Weights of a small GPT-style language model, trained from scratch on English Wikipedia: 1.89M parameters, RMSNorm before each block.
Each number is 128 + 32 x the weight over its row's rms, rounded and kept within 0 to 255. Layers, rows and columns count from 0. Numbers have three digits each. The size before them is the row's rms in percent of the matrix's.

# layer 16 MLP gate, 128x64, rms 0.189, rows 0-127, columns 0-63
106:136169106161133129118130151125161142131098163159175151104106037168153159107090120156140167111081113101183070174153158176115160151108084131182114092097120160118113097117167138082080135121174090
100:123162160126182120151108113096156151154119128124137131108051128108118154122083101102165121014101083131115162108113164133134139143129183093078143131151102111094081089127131153146058087096125177
091:139119155138152124066143115127134139085091052103139092134172183159076103181125130063138096145115151105092087149159166152068102133131132132080109120145070117064143135169125129130130062127085132
090:148106175194130093132102105111169178107100065161150186182124098128154094148115185134104085085110153119109061134152116104153103158161134144170167171155160111103134156125100106098179125082127095
105:094123067100140128127076143091122120119091153098183195110150110197101161122088069152127064158184158181160137128121077124109109130167130120140111139114139137141182106161092067138165110143150146
091:114118102143117114164086110078129090076122087152102113124120170131133058149109155126094182119147097116144175142152142119164084122029157126091098087171137120103152108141143194079159100157131084
095:125150143108128160141194145085091060175111159123157152096140130140095146122124098159126145167201060060165125169119152067136138134126097164168154078141117112132149110141108132136067111116063116
091:136164105136154147074158160102149154073122148174140155110147120150094134102066096150111117168129074217136105125070166151166161143122127160159131103096058105065168138127125156125163112091110150
091:154130053203130091090211158116151101121110096134128113127121122117104110115119106149156115115146141152132137102143053083121141095120174177162136129102118117142119040082107089172127116070124091
101:144144164121163105104121140160110143188111157182180141157139079139144170165157048125099092169159079119079114062131166116119086194147134145129151123126154143144156159065126125073154096139127142
100:167171126148173100077137179095127152146127091167188138153199090147106113163109118096103140143175064160134163144153125138072146147137143089108112092139089187118122159210132154121123090101126127
115:131209108125149183118090094119174160174213104154116150124127139122139081154117097127103150131164152100108140147126158111133101163115134205142095112153132094137202103133129203180119167124136116
098:110097103143132159141065110114163050128159129130139079126099109090164116139134113117118121084192128132112189108153059138174136158116160110210123088152124120083135118066155130159118153088078145
088:149125108191161155077161138123184128075160119150076134132101183135111154181079114160161131098127119095198101086115154165121174105156113139114142160113148147066097088117113104126111122128171057
100:146173113105131133176121079138130124153171103150139103150145112102133139153082074164139104125130085077088137114190061115166158115151144126152118106200135059093118097163173102179130186141135083
118:147157131097147130112139096164172130164167185159123198131099147121108151152154128132157106062121168135094128136186152125143079114087215141151076151156138064152162124138152125132123148110170063
097:079110060095098110160095105108106193163135117198098132147104185123109131168134091104139123140118128108128122134127128129185107132114115063087134150092112163134122094061093086172046110123159127
116:127096143149120123165179161090139127117123108110198150089092115178096129075109134148078181161180148071112132080164145130110101117067200165109136123107151125082120132109069137134113095071129103
092:107099155115138134069112194123110095113171078107139191112153127118119105196103109123147091169128118120147049128166105144095163091107082119109149127137124080119061112135147090174141101109073175
099:160147110131133117142163119154111089138087073099131144108094061180125114133101073127184136119125150094126121088094146175074109186144065153176147123178149136155128126124149113123216114139166076
093:108148119148145135105144165145150068096109140087095101122149143081155075157141113120116141158136136076145083114112173134143088125091135110127040076111131136103218108141128172128190123121140205
105:118141207145142119107155135102085099098162095113119147133100215089153110194171113073093115104147147111178132111122108136167176137102198146135091164150111088098095157165166120132122103137153167
092:205127163143147123141134127127176121169183074107125113122154096072067142137187091175134076095096116097113120133117147106173142087121118159174081105069155146128139089146111192117127172141152119
103:149120086151096118119135093135149123142221112067106135159118157134142064150103134088110124072101127118151076161132126139122098127170116144133084046087108065082150143157083136145071124094141138
105:085114189156083127089171115119082177133106103153084177135112136108078121104140142078174150109139142120125141140110113150149056132120162136117132190169126122157097143167081101076083079074175132
114:126124139159084117128160104108172107156171144082125094122107118129082122132146189083110163129151119172093117093179105167167113109066088093151116094142120121111043113111126180142124194174170090
092:132106134209097103173164095120135096143129115192134153122112117122110054196100151057134135089099139158127149164100104106115105177133113098117132090081105128102145143123139147151049133149194112
092:111119117085164108158081133133150121141098112166155181109098163179134169139145144114176082108174138141099178123114043102083105135102143072142100157174153128121132098169121163078143048156145124
096:100107117138137186125141134188078105158097104126084131119173150153077153103033144137125123148145109081051162153219143156164137179119135132129129122090146135076112138135129099138166145152117138
113:176107125192114115107186078170131154075094117130128186154127149115086164124107109146140156127147154092109091101148121120110172143184176051140154107166140098088127131159155158189133159130108187
094:143059110200170141079133160153143142165123135150116116086162102145134167106161150146120063078105092127093150112105118121174132165114149126145200155112107191105127066148145200113161136132147150
102:119128123101134146106151158114132144131114169146109083114075144161088108167190136140125148081138125129070149117176151094136051131159121150103105114095085118070085061173113142224128106157135131
100:154108143043113119153147082135143101135165078144078127154129131086132158101137042147162107162104154138144135076083188105103140135112145203110046154146105094098137094123121130113147156143136136
092:142166096099112086138171131114128096153125175110192128183085184126108131130119132124131139093186136105143092179120130197121148094191165117094125113090080175123149121115160084060177091117125119
110:217155098065118135099175178110147118082186097114096172145120058166113117073161135123091155175162100130134147099134112157147168106138124114127098115166151102106118139131171061154113143119164147
098:121137068142112054136110071095073097117138115103145108103141111149094124210110104118126042142092083066119105136142096176085163126132147103165201120110124143100106115096158140112113115140146139
112:171165149103134054119147117148138152159115153145056167155144100099168157131072116122127114102138121103100100168125196134106115165162154108109093053082112112085162114182136059103154118121159137
107:089187118105192129125150186158209211141132104168163128117120123076129115148103056080156135111134136091090138145130142123091129107117200128091129177109113115114158115162131110156086115112117128
094:130170128109192124102097169121120218123148099116132067090155101150072124117144104105134139094102172071130108178140179087107158160170126117117101148124082116108184065150148146087103137106130101
092:100094115138135090111188110174143126119179100111115130094114110177112124164113121154099129122155109146091159143110161166172156095153112139136135081080122137071166187122216089079121191161086102
108:104134127142147122112113159128177139128111124130133189079062143151100082112181089127203176165159138114126151068142163129135129111119159063147110098071115160163115091076170193140130119096149152
095:123202128125145155104196171152115143109115174076140134110105096074102097154158083125110104134145120074159131127095099171123134119082154090111146095117102105075109062107177093081169135077101124
109:103104128130108100060138090089101130144100123118113148093142172170129106105098140079107121112112125127215111118123107171155143196182160114093072130105172056109088171152084101146114167156125143
098:120168129143183128121164125087199122084152118146117130069144081137169140175137155082149112159148136150121123115161135164079110145191179078144117122099117174138090087143178126177128115059109085
097:112130129104168127133124080204117105045190152120134080109206079135147122165104072116155171082112136118128128074100084124152092164142098135129104101149133089105123107167150149146173150156113107
096:102087076111087114149128154091110093086190083132144139129099177071162164154141107158021162144146118173149144119160112103149110172145171091121123146165164102177072114116107144127118140121119113
087:157111125129176122177092097102144116123181132192146145161124096125109073117187160139146137128155162101091148154091094074107137154130095183122114081162095128131016149118141136090111123095109157
093:164070086105115115177099105093070098131086112146187154124067159152095120107151142190099095083124096067147102109143188079151130136153099180172092127105105123080136122151127108151108100134130105
103:109091082148147137087088086126148165096180110127086167164126162077097046136111112185182158125127160106098114161082099083126105164115174129111139106109112105161121154172096147108167147075114160
089:167144133119127162140136073171169070157118174104058140144152090138141103097197132142163115135141126103117116124112137132124129131158102161096114128182035165130085153105203104115102102078127167
100:145133159114170113091149164161195102131169089134084153133068138117103193111172131156132119091143143124119145103186127131164127099141157181153189133106218147105085112128140112113145155177095173
096:183178120141085128089112134168188169159163123123181145146101095163143130176147044142112145135112172145103152134164121129137107152116128162116093104170109119168166115126083120180143103194083182
107:089051158109153144140143083176157141121128100137085155184089126161169122130094155109153136089144135144124154134210162158163053176143097108098157114166106150101143122154124114164147188132143175
104:113108170167061120116163077144134162136143131072123127100105138160119102118113111063093141071101115127093195086113124078103126115129100109113102119119166072107082133167051160111128092125192131
102:134122125127074069146200124131159149098167167148085139113170105134106067128134106153121149123172103133164107133044110161102095135091120137108071133186083111117090174137123134106111111141099206
102:081126133067111146125130120158165091130106050130185137103100115136120155114091122099132100082128103105164085158115145162135092093179125129035110064084115071095154092134107126130112088097147141
104:183138083172112177125109082188118146157129122135142161126107122070118108144155088054138195120095118234116126086159103114155154147106129139093148147182150096114114127130131143131156125112102183
106:156064152173160078109112164101125138095107134184090164156172145105083133098159120081074122104116128102174126097176162122146175125115180144047129148121049126134133120151122101155168144148116145
102:120157073132106148126128153116141148107112071188086214200120112147151133113154169143165136133117184107116146107157164093141093135086180157133088116088078143124129114196179156091142157133142119
090:129133193083118190153153135145123091154143154119106201183142095142090115145120157176113137113183103118122130109119124194188093134150173127114139128115154171091112173121186152118120150078192157
092:152116102155095144134181156167169132074129076110092108111150122157143094118139138113177132132063139115067118135116158091140159106141091128122066164180170174133097106129196127051169141160118095
111:072106099122167156134128125136152123068133167091149139150113128102111164059227161166113093145174117112195111210124107138146136116144179127121147150132075095125108113113079111110137166117138154
095:170111117145159106140120146113074112110148084168133157174180118191155113148172205151147170161142118092140118097163127109110181206150134126101123125188139161149065104117133113144085166143151092
088:141143087084135116147103134190138078120118131138039197075146104071076111128119090117135081154115108141145121136098143062175112104175111065148153101128108128175148124152175111125170139132146141
107:100155106110151172136137108150188111086133044178149199120108116081140117074104133167176087112169097126125107140170101167121118165120113115130120183151157129110135169137135138183186119117063135
100:096126142165092113123134137123144090083168109089089187160162082047148129138101132130191119069124098113142142090162127125143128177126113057122157147117115126147087107070155189117127155072166130
113:116156141137107176155185094119157173132173140219133132149148118157135205098132115100142123082100091184129122121177084126113048153156135114157112125149096137139121099174069116112159135148168148
109:169140121165144108103186130102135078114136156123117137092088088162085108096176131165095172174222131140110086095143181122185136096187097132165130127113090163145163144142149166109160123094139099
097:122177064058159111111084109057132176111214119134105141116142164111143128154146167089114083123134176144096114148151157117092153102147179120132135084138174111123104137100124139175163136124182084
106:116100117123097131110109082125182087106050131178060136095110138156130136064125143090107071125127062141143163100159133147170138159192129169188164141127144087131148138146135147105156131128063127
094:108181094145118099138191120126136115068161099098142089104134134143132167141139168062112113156171114103130112138137070175181086148095148072160137152110198122157145113146172175102141131190164106
099:154128121073129150142144125188099105132174150063113159074166118068153115153163094127105097157210160171117120118130159123170135125155105121094127158180174155149189141082144166114156140103097164
095:175143121126113097126080093119158084167136168171114125087127169103126144133132082095196146094123095145117153154157193108161113149151117102132124097058098130125131131140159049189162155110160192
108:138097110100121114108136147107147100176136092119179162133137130188145185164164089107115058145080183177143138166170127107130089137114136061129077188190119112164128129159139098133084159154153120
100:095150163134140144158130064155118159202116125113182158126176156106111167124202051116133116136132108070133083123154155142166129106150100121105123102143126080147126167097120184135099148050120099
092:153138058161168130120114142091123079181149129121107171060147114181144086093121152147154074101089159128104071135105113132189130146075148148128104098123130115098116069104152135185094088120079112
106:127091161133144125108142106168088130103137172081133150217131117123082108126163169105188148139076085150055102124183187130144136141135166126123093107161133168112166151188099158090144126135093154
093:114118084152113187131104115090199127120169113137154160164128158152096141102157146236111174117087126111086138139163127163150155119077127100136094120117091116075092143179121144094132164081087106
104:104068135116175137180149116135140126123144175126104136148070162118169122117085094090119145164136093148117127121245147144147116125113202190133157162149146120069142147138155114125137135068165139
108:148108105090129186103118155124152138150121074161115131120073167149084056105107090169153181061129078141087117119159124087155112121092162139152193159141143111115193116121065151122113099112111146
093:152165098142126159063147146168116102083122200141098118120127145173123112090169033153113147178153148113140132110114103140146129157084178163157098118196120138142097116136208154110152147143129162
103:144113068113078171159120146092103164159095162177118161105101129119059125134096127148171182094143062145100106107121123084164124075133152118078113115143185090110168125213149148131107128111126120
102:157162096151136165130128170111103102107141128140102132155125178091107071133109094149140096122096082119172126140147064119135140178131147143141126119126196113108113110129199170129159216071206145
097:130126112107117177033124149190154142145121175139131167187125098162149096186119124136133147163152077130120083091138117151131114118142115138156093122068135089072138074144090173116122123137128207
095:138126110108061085138146137157124156070148163129191102112119159135107087077133101070172154171090074125121111078127111157115085070130162141152104043135084118117154126102133107117133152137136189
121:131145141132096142143148166130144147105172091175108116144085185128152135153184143186101112103197143065109122095114139190138125143115135129136107144131134058086079076158103121149192139159179173
098:086112047122108150106147121145110155125147145087051134130109120092114038109171108139150172155170133107136063115105100167167105142152114085114113179155113173117149077130148111152162135078091133
100:039190140145120161106129111148093095132091125100142148149159144142047085125119108140124113143108143131080142130119157139078114193102115136139142132093081120133122060120079132076065126076161161
094:051130140129123097102102151148151117128166110097149185139109155117099124070113112114100142096120134180086144122133120128112111123154149154158141217168149162113161222101144074078112128143065143
101:101141162154089132125185090128142139127133079126084123122141111186120147136118062138119136124153119136132068084103173140196129071174151144172174111104158094135075172056101121120161090160117166
106:098110143129141163058099157181197183119120070186097148128164093136100126133131094159101122114097101091131119136145151129122125180116119119129147077121103056171108090154176130179164130171086146
092:101121114132141140116144130138144029088170142132121171098132074112152088150108095220176074156132183148165115144107108073113161137148134139127107172147129120126169124153099164130113142159200151
105:159116115137052149112136098103153113135091092140128177135049188117083118118173150059099135106132150088109130154170127135136116152134181069115147100133093051149182129078119150154108143111109139
111:147145092110070076106130111124178122161177133086112135116179159140162123057122096059107109172111109092087142167107095191183127139187131170116109145129097120097179113119138132087126120092117093
111:229116117089064082106113163102123103140109122122154101155111132156120174048156125078095163110123147170082114172150126175168112151161162075133157153186132166106106103130115135120126148117108113
092:177105085114159120157172110150151124163124174091135097083159104147080111115137193064096176114153115120087159106122175131136105143146117122159161115106152127090152156181127108120171085070162206
095:092103167184107128110109175120164140141190145104143155142179092132122161169156120133133138131185137132121069156172090124103166126170120171074058115091096066123141117137137130095097127201089130
108:116127176075141168173212212081164122173111123150119124115145123134106130085091140096147199077146121134118133140094172131161119113144094175129129102119101110093120098105144119081156137146138202
108:122115207133075100124089159124144161145171147162094167118139177157090192146147157121121106152129122114110144114143108118154120210170159105104123109070070056120143178154128114093138079115138154
087:082128099096074157131109148136095171125120184075131120148146167114135155108136091109080138146119168174135173109112149193052125186139116149096090097074075127131107059157125163128115140153166133
109:148087136143164114113153147119176127138141185159178090171100113139069162103164141084153093107117143095160188108157045167117094155105156116161115134169052109080137145140123163161167115125119107
120:169089108107154129207126150095163150137094099138155140121104161085146078103103083106179176115167090132137051100106138111199102082077149131128148136168106136120106158168162140147143090158165113
098:085141112136096087132079205100115106087165135148103082121070153131111151120120154157102103071154154108082077139112132185123164121121139129131110160157180104046074159129115139140081139142085155
095:141146126069124130155140094155081147156153131151155077158174105173105118079116125088128074173140116133135139188109153204158184169113172099165159104166124103166080088136119096139094144095094101
080:152171151114131170115158123143174172119140139189070094116108153149091108124097064135137137210125116176168138120100134110150131178128147175178136100164156113057105120104146094145138135188093171
093:124125084072139143149124116118115175170177083119073169115092084143066113138144134099124088135154170127081122172117166165069110141128085172069085144152079181093101123163100123109125141116119172
098:105112066171186180158090126181080178122172162169106148086145140179058112116121117125105127155112116120087134127104093118131198156076139124115129132136079084181146109140172115152108121131101162
080:154106044121140180084173121133120163163118121117103186158138144110133079123123110114148087102139152122122186141163185129104085127177114132139127104176110150161133130072038152120179119128081097
095:108082155173181101157117118105152092138150103049134133113140128020127094161095142122127125144084082167122084104100170074124159167166116093090124172130126123135124144096146115073154118120172136
113:151099124105181074154128167101198149161178130117140214102126135125146099139096141102096059152128129138154114088145114120172125170110123151128094080137138101138139135116073098122101176138176049
099:104130130070148190130110163107122141083154159160093151091097134132116074143175153161144121105176076138164097076155158103182164133183155152137078162142156115147170133152101123165099198088127112
099:173144116143160103119175112129161071163170109131121130123165098132091093128101164129212103113150074109149161081138129201125122077129111093150188140193134135113160144162165160077122163152152108
100:176152130061139112125124149145116161122168137118167144117146100155149161141135137113170150147082095142164071101189179121100205103145150125155118100130065084104162136219132080126129123146163160
094:102175106133128072185077140098180121126190165114108122076138074059143129137130130079081095157115155129143076133156125171116153094095122177110139095190120099083125181108089113140129114112126145
095:088144193143215135114149135133138087159085089086132141117112116134119133161107126140085114100149146086168102118157125087100209146139156190137156078107088113109113119200145102126143118086075150
092:133169107189118052115144154164139115157126189128138168132100111147089170115154088146123134149104103084123147148214162160072097088142172097131127108160173170101124152105132107128113190113100173
093:134098088193110145154148147142162082138150130155151092161129115146112088238129067136115144152129125106149104121166137112091199111146083139137073102107084111115139092102171088152093165087138140
100:133108109100134110141110114121112119109096122118086177142176121124172097170146124134173142075113082123100095116154177103046160124174127110060105189150153070126095113111127100130207078120153145
102:099124143136101101121174132155121137132127122125084191084146138147050150115136112096157098132136126179128190123160151101139143135098145042123116030055100076145110108136129122137081124159128154
115:107103115154148149154145137124158179095172134146131129099151074144130113120158096131101156168135088119138075095102177164147152114181093162093084079137209090174191075176115148155139126175124114
086:097148113187116083127146129145138128166127139136110178138115146091122183117143103147213127130148092050103165094114176161159131108112153118049158059138127132107181106146175104092110131133093157
091:134136105186156085117138153152162102134099132146112094100146153100122172112095132167112082136152187133186147153124134163135166123139114203156132103126150108105046162203131104121052173161134129
109:134124131092112093090107130112110134102098149098169122141160151126098097128180132137152120121172190099084137114143145164128161170103121067126191178186058104109080091168101115149126120125214157
099:127109109102175095124171044155141144111125125097081153093080193124098137120147103164112141082120130057131159078157109120082149159180152152129146138163073103093123148109119130077122166145184091
104:157127134129158071063154121080150137124139099154107110128158121125137111098174126130103142202150150155109089097170160096148158140081122158095154063167109119113139101161080067128218118131081128
092:145173156093122139095124098140121087132152161111125120086107176138113123112114112033136168140108150157168144143089080157145162105180190169123134148135142105050153103081166138169145127197156138
109:198107148133093152119144119106114076153112122089181169126116176137153106183187083139129112103151195113178161188075186138163128150131150127159136092129188121145129121165122072140139156134163136
085:124127115193081082108170142068089188136149101131192113148137209153120120109096150139104158109082133096141091148104160142137194097193120126154116140091158118146090093165150117137123168127120171